config = dict(
    num_hidden_layers=10,
    hidden_size=224,
    num_attention_heads=2,
    num_key_value_heads=2,
    head_dim=64,
    intermediate_size=640,
    vocab_size=1289,
    hidden_act='polyrelu',
    norm='rmsnorm',
    norm_place='peri',
    norm_eps=1e-05,
    positions='rope',
    rope_theta=14700.0,
    rope_fraction=0.5,
    qk_norm=True,
    attn_scale=0.132,
    bias='none',
    tie_word_embeddings='early',
    parallel_block=False,
    extras=['local attention windows', 'value embeddings', 'an embedding shortcut', 'learned residual scales', 'skips across layers', 'weighted sums over earlier layers', 'capped logits'],
    init='normal',
    init_std_qkv=0.0334,
    init_std_o=0.0334,
    init_std_up=0.0334,
    init_std_down=0.0334,
    optimizer='adamw',
    learning_rate=0.00169,
    beta1=0.9,
    beta2=0.95,
    weight_decay=0.074,
    lr_head=0.0123,
    warmup_steps=361,
    schedule='wsd',
    decay_fraction=0.646,
    decay_shape='sqrt',
    final_lr_fraction=0.0,
    batch_tokens=[8192, 16384],
    max_seq_len=384,
    doc_mask=True,
    train_tokens=130100000,
    max_steps=11181,
    dataset='wikipedia_en',
)
Each number is 500 + 50 x the weight over its row's rms, rounded and kept within 0 to 999. Layers, rows and columns count from 0. Numbers have three digits each. The size before them is the row's rms in percent of the matrix's.

# q: layer 5 attention query, 128x224, rms 0.108, rows 0-30, columns 0-223
# k: layer 5 attention key, 128x224, rms 0.105, rows 0-30, columns 0-223
q0 100:524569440474551505352526570535572474480412504498543434439583485515492485466462503556523496436559494457478548577593447487498491521457476470470583533513553478514572566488519562525509519569641494471340516480496508513539502478558553553561492551542485518446534441483527485459576449592494377600448488539503477460549454474454489642494433565461369557519490481489583470436477518492459481485463497558430558636495564483497505524452506538552521529533425467439515488470411485562480427469504474507523599496546488500499527451467436483433550516511477552519582544495561485491453526475456559536478542376440490468511553506537529377588538518552553459516532537482501473504484492600467489441577
k0 102:478506456568639512437549564609635514528503507467506521499567521415440506499543476458515528506512457486481487517452523445479434508521492490435524510592447591415494567563418536481589552424516551500534469470470488502457537493487531562510534588443481486433562388509604529478541489549527512459430524468440505520541466444487496587449497553451540383489542491533524441549515428505424469549462598435504573477480511523517499557475618458546434480475514485541449546451502521502458405553478463517598519491548545503597506454482444617516528550582576406595474558573579555514517488531530493511502503500528517545463566501473483558558449475540528493620519476526463493504512464554454430340533
q1 100:500496518509447527488540438479485439522487489449431471522514486459485440487509565544500590385560430526476444492541363501510505438535528469554555511557608469389426469501496470480482486492519544509544467463491409528493519399517497400469527487513482426616491548523436506565584527489508497436445546479491449524468459578507473456554566472541545506377501504491516482440482570577439470396500529551459465487419563450489466484489433457506461554511466489488453521487558545510442448555563568424470556484502479452451436437542511581479538585540543591491452459500575571517521542481537505622439570534442396492508432476481436459446606477390470481443509483532420447409387459426483440438525
k1 102:467551450517488530457478558486528490462544555468431551585556475443454565472533494516498499453495542598550475461541535507530453516510564543613495471435493464521565512585590529474481475472477511461510504410447513447572565518463527380430529632512435602537567517472515508556382492483487655495530539494524509558500535519538456415458482545513450507458474473434518526596431398472528447518488560396488492452475400484539469482639549447469500551481505496531551357566588469474498516488483542493459532482570551543511459553431491506494480568406541493457537535412427487497486475478526495396535409486395477513530538538526506547498544422492492630520464557443465414539534472486517514489528
q2 120:504449549480447496498501519415532504493473520552537442442568519486544421465537551534471475533506509538531568512504502605446510511560431512495502525476551549516487434470484484520441463479399532534525522456405488443448453526504522436468576561415398595525549458508436543465597613529545538507479548594487498547516554422528546472504492545542586604442494562510441502418442506380528597568480536509627478447460474509547437528499469550436501514528530528573456479474556442474535626444590566519478490537488474495446421507500515532448474600479480505407512467475586514579458518562518589500538507461492565518448499559510527487522488411555538534543392602447498386459441510406549423503469
k2 106:429495461578584538519462526562502574499497429439529527574479499499497596488522392527535516496499381400547428507537531454537434535456504468465563547406507493515458523483473599558589513557562503407582452479497494554555561436521545555534410562497656496450598465548552528526492484455605506432556553516510476471452515503627460496449538389516465444509571537490557493521548512569498474457473515430437473445577508445453496460408537485540514531461452499484508462585474507542424445424450459461591525587504501503515547567475486593503472477500515526488525498518482492495536533510537468498534558465452481415635480411446438556522456526456510457520597435539526527572523492522527441478591
q3 109:504542503468536486481504484502604512471476561516538445468611402479459455412515517485502503549568513597490600564490551515461493545493502523448489494509453585465585469484479478398412470433518530492545514446405462404513545616503482447428546543381473546487460514439538519455526542567570524500426559486429532570533451493498504527528488627500490447410456564533455526482483484381540599535470508534571499437471486544505525442543502444495538589517545484516438573515495494452585537552397514441488555503411455523456391474571525437459494441561451490531515527511459510538526450547462477535568463493484584508446428558603495449383428439507556513520493586465502489436418488439530478572503
k3 105:503468502546476535576452476560427558563395485522495429561488480473508513596504512553518522438535461488508423422460476521409473477539581548510553528498567463458511491463506470475416569574533585438525488561513479560500612552505458515533524495586522481456431522460451552539467544523494530407463543582522413528553465503463580499540488385555483511528518461424592469408463540487641438433516434452582467526555500546574523456502494580441549561497534472593511478524497458457484529503602488459454479478505512418468470534552584535454498487554453507535465530434480565561522477413515421409473461557508524502522493495615472558457504483552440398422446412439526533581526426516477520579596
q4 110:536464456549595544492460510465549553557488500620560443492569534476506404512434570475440478498597591498496466578457489559377410491606524491535510532500555521448568492533483566479397437531527506510445470473525495496478479521513495434518555593392498565461503479425453561515493481509511473552436593560487407537523490413566504536542590485494452504458524529575542516525515551404619487582453458510594517439522434477515410450455499500479401534605451485490460492464499464478519570400540488515565538505460497443485385504515564544468432473463483430392489560464488480491530471585508477527467477515480558515483497544427529547440504468607548398521435520520505448479438533475547531545579
k4 090:401480530611491544521470578465452476535448472453495432573553512507452530497534618450524559420466492607490488475480496558450491430491642463520503583454476505564502522432464421586503513468458472513538523420495543591495462508554595530452487523527535534485468497418440562488491580550570397431507534562542562499477480455475533406480556476484515577476449603533534411505544503496534443374450574546462392528466522580461464412486561449480472492506527572571557464465544484505471550565539492517487495393538564502496490502479546478475493521537560503543585531489552527482464338484502486518511467447570421513537373572571490514523451443532454493466505524527475421446478440513504455446512
q5 102:441603627455481509443475491468529513504521529537535566491602554577505493592444583571460527455552578472464424483523480529397472509616528553484499538523576487452561475483513609493360504506560511494525425559495432438521476556564538474618564526520495503530493463457380589465574467506527470476509522509461502534460545491463499472468479517491501471457473449451488425503485437502539538489446448518499548465478497528478473477524468590510477572469488534467437436518574461360539472486604584542465531508441472499475348540465590502434503467498464464419495498449540426629482452523521528548390483465527525471443535523519450509479526517519540467514367583516444453468425495474485502410508
k5 099:439382431526476494511379561450571544524489511495497558567513443465510531492477540499535413412447527542518454482509499507530552468461530467586477546425507478566613499439482472547529548539545443524465504497564498539638419384522566454454462571463580531566464477423500479571548464489488525506535505543516493501528561388535457406464582497390440600483422584518496427497542497442455490483516459511472429522487524477503511442533404480497544527464491523482594456505470528563502549489568545599561487496446532480570533522493528448460453433442408525452486584461439405491438428497448519482444397575500373486523433541546477439538522487504544534562583549512522463502514562568499563525478
q6 108:556521526527476458603548519496513527529523427503465402437530535509493503521472436558561542556526454453564458372526518472411579421656535489527488446509464581499507514503471553483399520522512515474398588567452571533421507487515529467421386516516549473557358480418480548520461542472517518421465564545461473591543605447498453468508474520520516496420465486479495494463481539426579511450473428520563489530416502515515521486500528448437509519554480475504436511432498501444529485592497465499483499519517547480502455464484564465476384402511487460516473459557489478601553403567547521464515510614593424477453393482503493444478429513530420525560402460450498549490446595497502491513456
k6 106:448465502449568492513541496401491464421497458499514540508483504506469508484377566461540445583507499448466416511437515610477429416579553560579419531589486469388497495467471513577458596497543439537433399453579520518406480491526528556516449461503521402453500521547538443521564534489508557476540458514594545458484467496421531458566491460425474507563603550462496452565557465564490487429510561511500468519604561450487483589545501511605460457514461501534499435434491549603455511426469487594588413548492594427500568523491565473462523490579545549555466559635481514476493551492500501501516524470507521502590568453494452514570439533506500565497540574587527483548505532505485532492494
q7 095:448518364446485566485502529507491534481533500550501455551571456496441479470504493491471486472416563479463465531538511517410506457488452625541432493558489455452468535484489521489425495518529495536458494478587526510517438459609506435528437545447472519530468522400470551515574450513558504514552571492540537479467603437476476583524559547417508488540520562604481452583584536521546554393446458529450555513476573474467495514505561491460432556502585444339516421499511466484513514543453535522526547476433556555487428476440599393500405417566515467441594500463517477554484436484556493539542452524456497458481382501497461530450395468557575492536460551406421548491485446544531486398523
k7 083:539417435474502423556419457546530479503436495592477429454530526504455528453459609484470459427422510503476467415538450503535524417504505428511481548475544459447513481419525503620443591566543460541479392423581533547520492472404475457490512501458531495477538477501540548474508541496577429492501527526560525515380459490499474514512550399552406530461518548466508463500472580501491522503504558509549430545510544542560499537566462439484484401494474540532473490483524539596513573438592518526519374441483591447592504540514526496568524442539550425418476597601539438459451529530462482456548502392468505585524521543472577485592617473511560464514523523471579432500538501486525514581429
q8 106:585558460468448567511520490506537521394499569584395543555551488509520395390491544473483494481553473466514554511442543513469462554460512514539498450444432531476400481467544529479428467551416514471486539502499490444516477496510522443564582519505485539529475520455525497497448588436482590559471549493517424572493506516430525440504504585487570490530494504502414569561519515516617551476487460497526553350487545530477462420599425467493488560499493419447549472537513401459469586462429491404575538500440481546436436456455592525454526466456505531575623504480437531540525469433522413501547464552368494500492469488517417529503539500475544619462447472526504504425465601444563537538456
k8 095:510492590461579457566521489457483507468544433590492480472534554486547549527420552412471493585452516436468467476500544523465477431543569594544474578508526471420497494462432563552507528602548493633447456514571457525385474476450457541533509421525459399469478429497588574533531609499556472491490536467534402429367531543432490485574441421462474530576515556527498550494510525515490517409506516455562456414542507468542505546507512545577516375507468462433454459439522518485560521535472503617520424546459510429542517539524608497579521454467456468555447546545554485545545492568556495494569457447533504573579494535437471464536518511567492527560480595536514469476494452445553482470450
q9 093:457490389571446417510526514482513543521479525482452570444427546513535548464491443439580462457406478442560572494521584502555489552514576468515499417504459525632578564512495496582570577481540463527531534522486455490545574440574456493456440460506628597481466482441409566513438415454502524510482447561436476487565485457512509377469502455469452519589446550511466525538435513510539492495466365531426488511398552536470510502513458521432482486538501483573538536591419532476414553546502511503460428460418531493527531484448508413455503463496408524465567461469485484597453429510437558425506448538480540454498491592505546377592536561486533509476555494472514549572492479492470438473481
k9 086:445516529363476606487529526453499485519506527613490493496494496543551449526534484612534442565515539457423490592503499498494487519490551529476435463511505482443468524428522484416444451569489514457447452515540550534496479490458397516503421572440474564527635584479505409454477525489535477504519646441491508522472529561473512557442546402477544505424455418538478483532481520471518511571422461498457558453549466550608532499511540498514455496511554533448549493449497407503503450434521549464475467502499492446467405521451530475430383522589517490593529427490385442471419552434502457502490557550436565470527541453446591562496497453553496522578452417447508557511446601607486568460524
q10 099:489515502454495499425499513486481487539492444542471452507510485506554402504499534517497600543520405506425470509440425497460549469659479418488492624554505508379420472562445492475488439505564500514456432529568529573481422586471523511476569490458509485533579470477483548471609539589531493497448446491453473512520383541546541500540501506491509482444521513419554505432573481506483524464440574528492582603490480426557471524445523565614436498487563564429455471387609535557583453492534549551547505499493524487449471505570486558503484524486511535462386539474495496498583607613586570598474546447615514498453509506495564473481489496536538504573454500501536439472515560575494537485519
k10 105:564460428580462438497465399564460501541440572439465504504429421505427437507462528469482503468513459554559504405546401470550513540461457413454516486553523461502483527469559410534545504556527512464511511474443521477492571516409542511437491527520525520505469543577566482495528481514491465417518369472501540527432473459475476482522470471591334464529494441480528471507459505521428570508519519562482493612511546498466575460576514429464532536421454467597467587534523521562469467576453536478431551555567502504492596458457380496525568542501499499472526556428466555481561507546503505462519533505464477546545481458544585445532537564422512577389569461551428508508624404467442535594545
q11 097:443580445500506476414532520513495444520600466490580502499477484501513516474442539472503514490490498585439415513577441524550567439562503519453415587594534416433502491448500515465505496421544441520433443512554520582547495532480497493442411500433603467562528519469523555545561400569509509484531483448523528508539457564577489512507543432461503444513463512483608439477558523514453492417488512518501582605483536436440522446502602665521470468524518568417458512407506511540517418508494543515491510517505542455579513493474476494550483477614501456474449626537508451474542493553518618536439490501496502521475454476529531449535362523522582446604498522471481501531494541572371552471584
k11 093:529563513541486535388559489525494464553421594423530493473516528557502397496600451531404560434491463625615531484493487441518528485529459456402514481556492523565535504542497445491503484472497569449521626517419518478490573509514536494444526544471489525524498487533443449444439512496480555485468468549362540473541550402535496565494613512556506507450459510514491406440466514517454540551463509495479505523449560508543460490453520391513416609449551494599439519566477576493491479552510455470508540490548554539481414433519459484448533556516565532460500421420416466536466552557412435591524499516465486458414481544552598489498486497458461631466527514450459504432504417476578468573519
q12 094:607495422556517432527492513539500529455447434497463462391467427505547468369507483524503532553509407484515536495453516437519600467570435393595534537466443581511548518480471546453516543509566546525505447544568470649613462531421429491440526446477554457433494465493533523514418523507534536466421473462467495529541408483489594479441515481523550477521470492487547427497484537492521515414474596508476534557437524547528559628520523416547514506472553605516581509458496522567502453474533545496528464445490552475466537497446477529464469423584481536552572466569519563517610489428430534484535444518519458595426534481597533400511617471486496496516499448536527451528516536452444481446461
k12 097:430469487541480494463519519426392505513459550463502465545463501501529496494479499448484518497403555546515484459522553477452411540469535473464444571476608424533526470504601495543522437550456460410502447518543497579546536431533518541379464503468540521523467592557407477472526409497438447491573525447451532474511438490466493550497432474615457411482451461577455497564489476507528521572570496489454552456541488547610495317549512473464503529498448410497459484498550431549476452505448489518456550588580589488481572458467476487467477597462501526484540475451492563393563446506496466475454563470517541448578436480512480572322517497490507515398489403452544531477546478519495438539486
q13 094:459548498511446456430430486534518505537494469537530487547488551502524540511450459430502471513571508451397494494566498521516562440492585466490540646481494476510475453533435529471525505490462581479448485529615595507494508459515445611498393462497529537500514518564450493514520449510501458459491507560497525489554376512588370600497563457462471511433557481479487438476610468497445448499527486491567518549569544403481450477453494584528428494606552527467461582449503642487540406454552463548504483514550502502519528621484524540524578523513494462366411515512485509560515524584498527544442574425521622513453484577480497509495478533563527434499470509439520577548606533526473574490548
k13 107:478529417547381539478560495490472461473427576473440494616540436497504469488530483549467529482460490625548494549502465443536476572507471473505426478469460458569523492461529428467500531487546601477604571451388427475581576497462466507580512658482506610477512553459511490509472476479561498523488506545470522484553501357507462427502538534535528519513444493511504502541533481501459502557456489566501444480542485511441556511473502412452533522467519534550545478590534443457422517521495547441583474432449433519559446505487485486498501480452570541396489507364493426649506463483436391486546505567379483459465476513498545533468459487462546568480631504527505420450505481430478538525558
q14 093:479492551449481530451571489503488423578527472527474454624527481513537472516447556512521611515538445515383381504543443553526506485544538435471503598512517435387443461517412459433490446522514521483443473540552552530464496520466532501544508540460532506505576531520534570510522481597486507471518460521499506461586454484560446488507454469515526404513505470539533397458609484470475516458471540562610634555531429405514496449412495570551494489532460543444496513418576448598511421477496500512546529530521501443500485487530487517553507465604482520466495575496449483508560544598627517573474561423500525511534436499488554498457333515547506543597503451462512532506534606583463564508521
k14 095:538519498575473489430529458509467512460468545465478512529487468522446421446491485483437554434509490631558525482411537468471465452588474499443494503549427478615531461491529535497433540461512542509589585416375458409468555515537475535500528546473539515486495532544489502502572531544455571443562447490417465465515523348512442463563508584526460484508490540488471527466500452493486522575490544550477475538490512540428530454508527485458527560442473492556437540602529522389445508585445494536483543456456446574466463361485464426487565573475490559424470483392531466585542403551494470491576457525559430494482477462518478444494433501489502610492508543643438441454484417400478463538561
q15 102:321545558447492491447504442471468458606461487488517481559501454456496489644516578506537527465498467515466474504488401552480475504529569447477489583569593438412426470525485387570530442524537474448476456530515535492364510540546513534502520536554471486525502532515414482458581558570513454449486459538495518483479441514579475518490488476523470491442481518444572524432496529461455494586488500550487500525602476455551474423397494576537413491489494456478444536479602502459559502522616516617505491519559458498497463475617490501468488639462434506502386493488483457480496572604585505538453663462574516497537453510440541543531446481501482446532495517527470507470513515529535511541531
k15 101:546523471450440536521455472571499525525538510445465528454483420557421414503505443561521498494610426509509565540495450486549542511464401546454614409508461525478485481493516441460464531444544542560527569504389503420429504538511535455522451521590449516511498520529479477509543505479538538536477400551502502492574495474549521466476517521472492476502514497437541528472506433506521489434488488512549486535451519470364557607488475500525563481455520505518524562509429584473469496543520549365438514488446375524474502464511409418507497553498491526521497544467406551569502555487460549579591455581523450496417494506643535381597421517414494471509544599542374584506457453526424568545545
q16 136:500481467553485496487477463525478489461478437421468509504422452481415563536564455520477532527442441505511519503525446494590507490395501458494548511502509418517478566597456462632635505457500535457486446534474510527513550494455518618537539474543523430503516540560514463481483422470502503431538483454493610483536505549525466519447440502488429432576438427529514453542532525568367506507507522485439519554518498491527522501429453423460555474409408481494525511530461557599460459559466524538497462495577528485533609461411336478559491563481475484481474427464498456435485554415499500490500552486478453492570558456509605512477505481405405542519625412508491596529581433501384516477449
k16 104:535398376485484498500456502477409540429475513558368492438427621475448461515419503489504466463560575535566425454513499446485478572565514519497514432468541482538500486538502437494500562472544464574529506589565525513492510482522481488490459541518607473491431509515505590453470464561559476497481492533537413462491499490514474533563512423498478458517506517520551545477588484505514463445501533467572495509491494585549577445515527560521608501545435556570551501502496545446490488514492472466442478506496512557489567525461531487449528485540458343497580501419472492440488462404597494457566512517535585368485449495536448489442553585532522370374477506535453479621627460562472411489512
q17 134:541457452547455536511489560408567528469622499606505490522556601581544459464490525473487437486479531519480501458521549516465435515536511553562437504496506532525511445441555525473403560489455537463518559461534427483545479422514469421546512541489482634515525508399469568553492523495492522571494523514552543563450540424481515441503534501460433509489506520470473527549481394463549508569519491428550499450552441522503472448526435539402414559561459474439573451529542441438477588407500535557505510480471587556465394509464632457469490362477542453442502570427435427621505426485507431422522486508443479493446482563511513541497502436517490458605449587431550459452552534501521460518577
k17 112:493530514505485585470540529483419481522486443460413517465424502525501517519554478473487523592545504527561460492592426515569530482503524446515549476407552464536464533511493457513605564545605477414537485506451534574519599456536498543508450559524497527519517555550493500629532455483563586488530450493431510475498474567541488505493473462581569483502484504471529494534535535539430455452435473470423476581617453447486590512535478599540605471521391476546485561530416481542470439558436382476504575456516486447501562500383468522539469484485516535525486465477493543416482469402487411535472502535375557489509476512543491533520456631458496596445612381538381488486499485510500570494518
q18 120:590518531512411508498476507487484504508590510560448516520645554459634394449522563515358482483511493526443508497481492480555508561486454533441502465468474549531458445517522488485456471484482529510517593496543436422559509521444572482553600482424451595490454466419578530523531464495525515572418464518452445555550581476510554498515524545520528519499493567476465497413484510466562496571489575501529491474513481512466476527488432450500429487542501484478483508449575500435524588479578624496531507487499449635466411532518581521505552498429473516503536461420463576522505510548523404541496538545431552532370453608554529445446542445538545442473433589465513424421535465397553482555558
k18 123:474482517466520556575451430531496525499450513467539501532443487542478490552402511462623446507505479506538495463550557475494551458464565517488542545553508531460438480535483515524508493473445480433491456458458491559505484481503497536497463441648544355441453471549428463569462503480558501464484481531565445462583405558437500479556460482492433502502513520563488419520605515589505457390596402589493527622478468501493559472491454511537485545478517503467543506562422575534468393552486440474435472430519557379503609518527494399453427498612444474539559480579521506496519491481436531512394505565503445410491554400505502460543535523496472462413536439541556594558498468565466550465478
q19 099:592426541563487486508461480529484462481501487432467443398462492533474478466546556525563592526453443467469459454460442466510579381415516440442500526471455529534542500554428491519545425490470515460590469493463609411484520500497539474426557471554506443490449529459470495429482421551456516505499472573508685567451593572449482494473509483477471554523426521463457512474468522463470569522424448493462523523457460570448451525535531517518544455520516608476491451528448515584490540547513523609542553441507539520542576459443500392590512469489450392522488469463398434454536490418405429431465485499450456576422487511456514431580467483439465514534530437446595539497605553477510531522482
k19 096:424485552420445533400516460480431490452514424573503527555531543523574445599452519478546488433542528427387489525528558565489529468490495545460462520468553474445528518560472430524500611467476469509505449442545605431392464522540484503512401525494452485499541543409546521511586457449494495469505543478455515381445527522526561410509469474448520561497540398431527551447477468443523454550484487506495535481536565486485440589440496531570555525443442436501501595368536454422471564516528550555460514454452470548431481413502515505458490437566411561502459497448536507518454511550539565419442527542558518441521504439544404460568471474456477461504441662424490444486516532581527471467516
q20 094:508466590550463479504475515461504570587491563566452528593530474439552423431580480414494463457467536502411511478465510483457483553510559425501588499525526442501560428540614442581508504577547495473400573507543513566458613402567496464530522462564549594470538473550521453522552569615558449552416470544624479494401487404472530492586436465480505464477498454512570520488575452504562460546480520510482438565621549453500460475496560413500495470598462529478564555500503555556435479491502488554499511583496616517425506583580498487495501468475523497514509406543448565438470550536478496492441488559499601515546481543529474446458501530457496466483504450505490515552554479563591522468506
k20 102:533497488527610455385520482554534459481393520471532431475517538547486437477509546556453449483445573452477538475521528519505484491483563411507595465546530511524523622382451526449436456529567556514497452541506522472501501606552504434432558514395491502532597507423567578479495480540515486512360502483491524500503535443506478661465592493410513505502428521416537458432403556433447570593455554541557577517430484541510529515572517491535527515518542535481396523383560461489506544462568624460491591543514495525516436420461481523493521561561504468509470553543465508487532501550532506535554503502500496510530585539528565454524501457574552443570452557472462465474397529474520490513471
q21 103:487539405466591462446485573490581530498463460623493545494477439497472546462515539418491477518574547482449529568503481498509469433473449497512430498500505511515509537456490563539529453425492467493581568482505498482551474520445537524556572508463489588474580510349550462626494532524455463557495519513468500551371475415625471523522639470422520551613541530473502498422450504435453472561520559504539519446537522616554496498413511551551455455516470526558523546476505429510512547410536583549510522466502488523518446442440488563541551495458432476530488545466494422501471454464510433561561407451489534623528498468550509540469508426550501510536520544542556436455523540454564517577648
k21 107:519391545509500518453484475480489461526483510378482479483568574499520498469546566426479451570534476445533419513535526499530571561446510461446490466491488400486449578480467459520665521506585529460523570479480574493401467532545573496470472469480558381537487407449629544456517464545529481466574499463471522491444501524374571524515521513477511478506440494478512398415509578524395499516450488503485563501482581487449544607491435488534530474456473523405459530484480515539482489642482483510567572551540549488506584513453442497547465456597497520634494451565483501510566581536563470487435604540420514498542461513500517488569456521424502490454573475456537556434526492530538495511408
q22 106:526493553522431549582461486412427412515492446440466409491479520533569545572494470504493583624484400506491418489536373538476578408464535510421516554542511463440480536556440532461549500434512524500493409585469548514479439564497467542498462508530426420542519499521428507557495420506468451481509485487514533457592519486646491486529564491499424473487464525478572442496510539494427450352477586488541529608438395477524570571428529482507517489443514634548448488439499572537580456503555504495537493574566417423532479494556394438584516502504520412500446518513515474468468540503479544470506476463533374534492449508496542484440425487527494483514490462497506556525506476549466479525567
k22 102:486517455639536481548472529449492472444540560507631507488462464506442504485508461445504449451548523593506536529565493494545536503463489392566426494507411452492547525555492504512491469468487591477509519456492571463436504520470488578532512510434478582454623578449580433599513483583437496459523433415472530604446518442542429545481518557437456449549553419424466542552509542484437485570544546570412511510515584452590533547503497556449465520484511514498503493553490480542523551502421485604461474555548494527499541417474406535434572514519517506427468577508522475527553471477497527512553548419480463537539568404410531580421533544520560483576507549505477390484489592557457481482609
q23 096:425469437480497500506578519460454476505427419438507499508486459568489603472556433465560618545508497485561458465565470478497543413499483494485474530534494418560515542459445537501553509450618468441533480510529487621523538599499572552430437488468517444448446580518516430523437457551404492483541479424523487482537549520597464489489457457494497521535462479494604485506560546516413469445466542574422500570488529544526647571448592501454563392451428528468484542479453521560496381560509480539482499506487540457637550467454450394558443444520550485502518529597580439485496513513501462500541480441561437534548499448527509520514366492528515482568573433551498517584545512529495504470511
k23 103:583489508505520455532555462529496470476513558478578550463470618573484532442473484501456494463438438527619525481516562357509558468436432465495541430528455482530442531535528507488465466395390521495509625499446542487429539599502473509548525364464494545480604477525513464466445479580506523500491448450447484514530445483504524498519511531520446449524508431423439527494427534479458578554533536537477569500421562536512538491494530527452381531425569466529410545544552524444536511515472507456467510631594523574460480402518440475465599511590508495553515479629426559471479516450549508495547600479496544550457616464545552469464534555474476438503421494507554518502508496550430455466475
q24 088:528504594433549538532375564522478530575515418485479431520538510547534350553522542569416493577470450437505490523515516435431604486630586500554446503448496591472507504471482533403454504467517479489456421558501358529515462496483510491531494490557496407578495506429496528546548514417510427479504472503487536497586479431487452498567500522446613462486571490472512439510526457463597433391455535497527590525453493495505495597436459493521540514524622543505508435427552502548591526525599479456515498548493493491412438494526546493469491426526577476467533474539525566449546531489488515515452465515544381407432444518533527478551460481555479455452442512426546504525469514536474404496487
k24 087:441455485487519381534492467448533483489570425558522522432630496456451542462447578421533497460528481518517439470553467562562489565551501525470470508504487486502501506474455541572542549534491493495564392356588535488592524426485522498412522557443473499464521483440531502457546565552469446410582480399487542526407473518476501504512481593429467470492521469520385526508429522500452534544522524540462445405523527495550484472578477515474496437457483512513503476491574498479503508437452512684488501504465564488555545473478442546486542508544505474468499478513601486463565536503510549477427507324523562529575513453437493563499515453475643539546486467456534403534594557453487405483475
q25 096:566508488497484509517578497503493441450497449519464494537509411421498469407400598516591587518546385478494471432539501525553556453517491510545489452474522503445517530413504477467446485501570492552529445518441509523521532489401499509504585512495558494526487496458619502510450557504367537464509427451505430513525541459458500453484473500536516424587343479582518488554540546485570580351448546576552587474476553529525576496491510469559602482397504531489496535472521392534469467511457519454564576547481493476534476417526489497512472436628469571566608513558453533514586491540475529465522436500441457569500484444556452477491465531456502646548529460499521489527465564529483555526509
k25 090:489530590546550512405588506493458551486519535512444457571460568482471535511479441456484558511515494545506516492451582586375515398511513504445474522519526477495519470512528527502474483546468552524494540437481426489429549498543485567489519474464476444549472532469458517505549552520425467488488524473414456402457489455476471487500485556486496503516451593546432555412524479517508532603551553459453497452486498547553507397479475497506534535467446476422414496568523514399538535533432426566483468504500489489408490359541454388538482496523505531549558441488506466412545423445531500596579434462618509507550428477501449463483408435615466564515431587586457482481332431477497394523531
q26 103:518477441569460475556562493506504474449540522468482496468489440465532518402536477483508566519508430491534461461511533491498498449456457471543499441455476548549578507402527470499495470503514461558532555511489531548596555527484523527488531442440515466486463502481639465531408531477463515486513469431539518443534543438476533395480518475542501459619378454563508473555513505465501496424505539552480523498466532585502681515495514408495617473397489572507540500480433406506473484536422509475506559429489527427537564402463478395453479369603501541538595513550520521508525425461437501418525408521429432585478486414618539471519481494466526596522565457540508519568476595563469520512477
k26 102:488567579514532549427616528432452513474515493499502468510512584538508501481503485455513514470474526557560543535398603515401479441598585532461424542607557475494534486543471514476454485461509519504501516479463455548449495516558497596446499488413483480485485501492401543502491508511464550556462600461420463439528547501494502554469487530440519471429512538539460574434496547460556550584565512457467539446487455516544443419510526519492482543496508460450414476550542526424542506521469444511527483499543526547441392377540506448453474575482486521495539345494542483477499421487547434548552433506567532424508457516530376462424467419547454473497404575454410462456390449519527342455479
q27 101:452474552493494521459473468482501546581461539549506512553501552478558526557499557395506419436525465434481516498509572481492484495465593446505588530497486552485482473598450511487535491535424623402428552529570575457477505445544438517559457441526473555504509477493430519567496517474545456523487516604545497523467454496571400563485537467505483505438590491467475488444481499488499483551564468434588468445570447434470418460471451499502393484608524447560461534528515639447504508415554450530501520511600507534487511616507556552479596560456446519455421455470427498559456492567569446493425606492470609507505486627380497492522522543568525468472451485446502501496597512495540584485481
k27 101:458526446419463516547492498529498504432506529588429546563484404546528495471476443535473489500448545581448509563538455483545444529444450546557456456417480447509439448406499498453449523471528505548521501514442440438531536513453461493624499565512502573467546543488567496547541502510612438534510545538523459462523441454486514459465487519480564535582434514530475596599512530496547477531440491543528403469553437585425538530471454472464541493464506513514584495502532397448402489514477611434524383376372365442545505585479564522502448475503480485442496551409532475631476501477445473467540450567441513476513506507482566522537511477462526530558579515572478412484507549454447557498604
q28 103:554477451563466507574592533531477481446477463466446468435491390512484502397522498550519572523475385475542478417487489468514515511507457461520442465424506557477580503454524452451503497492553431517505467525441471542572525507438519485468557509486578465509487501479582497485385510480465564471473492426455511481568489458414539377431469475571533443535360481577486486565492501487539528432435533534486559522458505549462614524507491432510611489434487561518532512467434391537438469529451543427558543458500532428540535423422479420484438408569507550559583485555517503494573424459425517419558398530461401543485466431627487397548474488505467548524543431527509514531449541505448505498475
k28 108:425563567535539530435573548386478495481497487477512478528494537498491448513445494445473508510492552520451517531422592590376478450618535514453418606584569469512547455539488528477478469512489509473432482475475456521464481470573492598451479481455516426518485539497449521505556474479423552527513580446465509423510516494456470540501456575455491415476528494528461522518550438484537522595554506454410497439533470486575442346490509538537504522513475440510409476507499518511532472472402393570492478520500510516428479396477485440495459602545484516477530423545591462429500414516538485543498496473632478477573464497475375505414438437560449518544443557524441540446417419523486385463467
q29 094:574570510470505474466373552431523566464443473502440509513522493501552392486438487532503413525544487419479562495437568478493592520542545501523512481504501597483444486501569494509451506543554501485519499485510448490463420497515562526536513413572458457541442482444458477518509467398516490602466489615422396617546403488492503477522566569397512555518572571442410509479512488520641469490512473498487501502445537515477444552525429475547426514543559428440484473475507604426628541508572451451413475507525487543430483457523553506485521448406518517454500431465512597496503560532498560484406505558565469449454461580476522448542605502505548467417427520452589542468474475484550497527497
k29 102:459430468506511456489560450588501468523459456485474520507425444450453543537477639440575499542516494472500392517573462505549465606478542468451466527536588404432456558459470504555614487543544434497494344452563530556590509470454490550487509551444495469463527540496569481453551498508518391399466478438547546447404450543449519558515460461491470474538517441598520501501521564510409528499540497553514487526548523505523580558533464461561528454462470539501497477417572540587510436475462508562498475485496516414571605560497440538580480563528509466515510546534536519413515551533541493490454538426447556492618515449455556532602499506465566533468585404478536458552591540467475554448458
q30 096:441509460477468491468419523484550572532400485498505551564494505469503545510496499436544411449446493410562526483545572457434477527448563526544501413485514533579585548502546476551501563506504527475546516514527433467581548427573506487528441452587502535492437470429436506581424413383489496491505474594505492574491528446516484468458502525424500591570557524466404497574478484507542437536506400472429496411490547579499514489519417448442446497516492394540556503616460569408438515529490478474453523451515495576531495473491561443409537429456505512428574386451542546607446415441463448359484531541447498483561502564477508506586526463527486447457476528473539521535483432451549497553506
k30 089:490475501390500481559557536506495493468602474628485573527528512484539536497478484497546451593538489431456503607508566435559486517440475576539482423512495444459436492493459583467488450452486435539472426497568498495436457552525404553564468476498511497520584443438506468458508538520559438485483625438546505484471437537433618495496512492466592482513484415549424578510516471473473535559495506537506490415494482534535522608496470533517451421565566539433565455436502458464506469438511573493483361471439409476523497533511538441497429531563505475571479446583480508454445555379510537505483511554483576492513560458447495520580551372511508475567489439435533501495415583476401527420462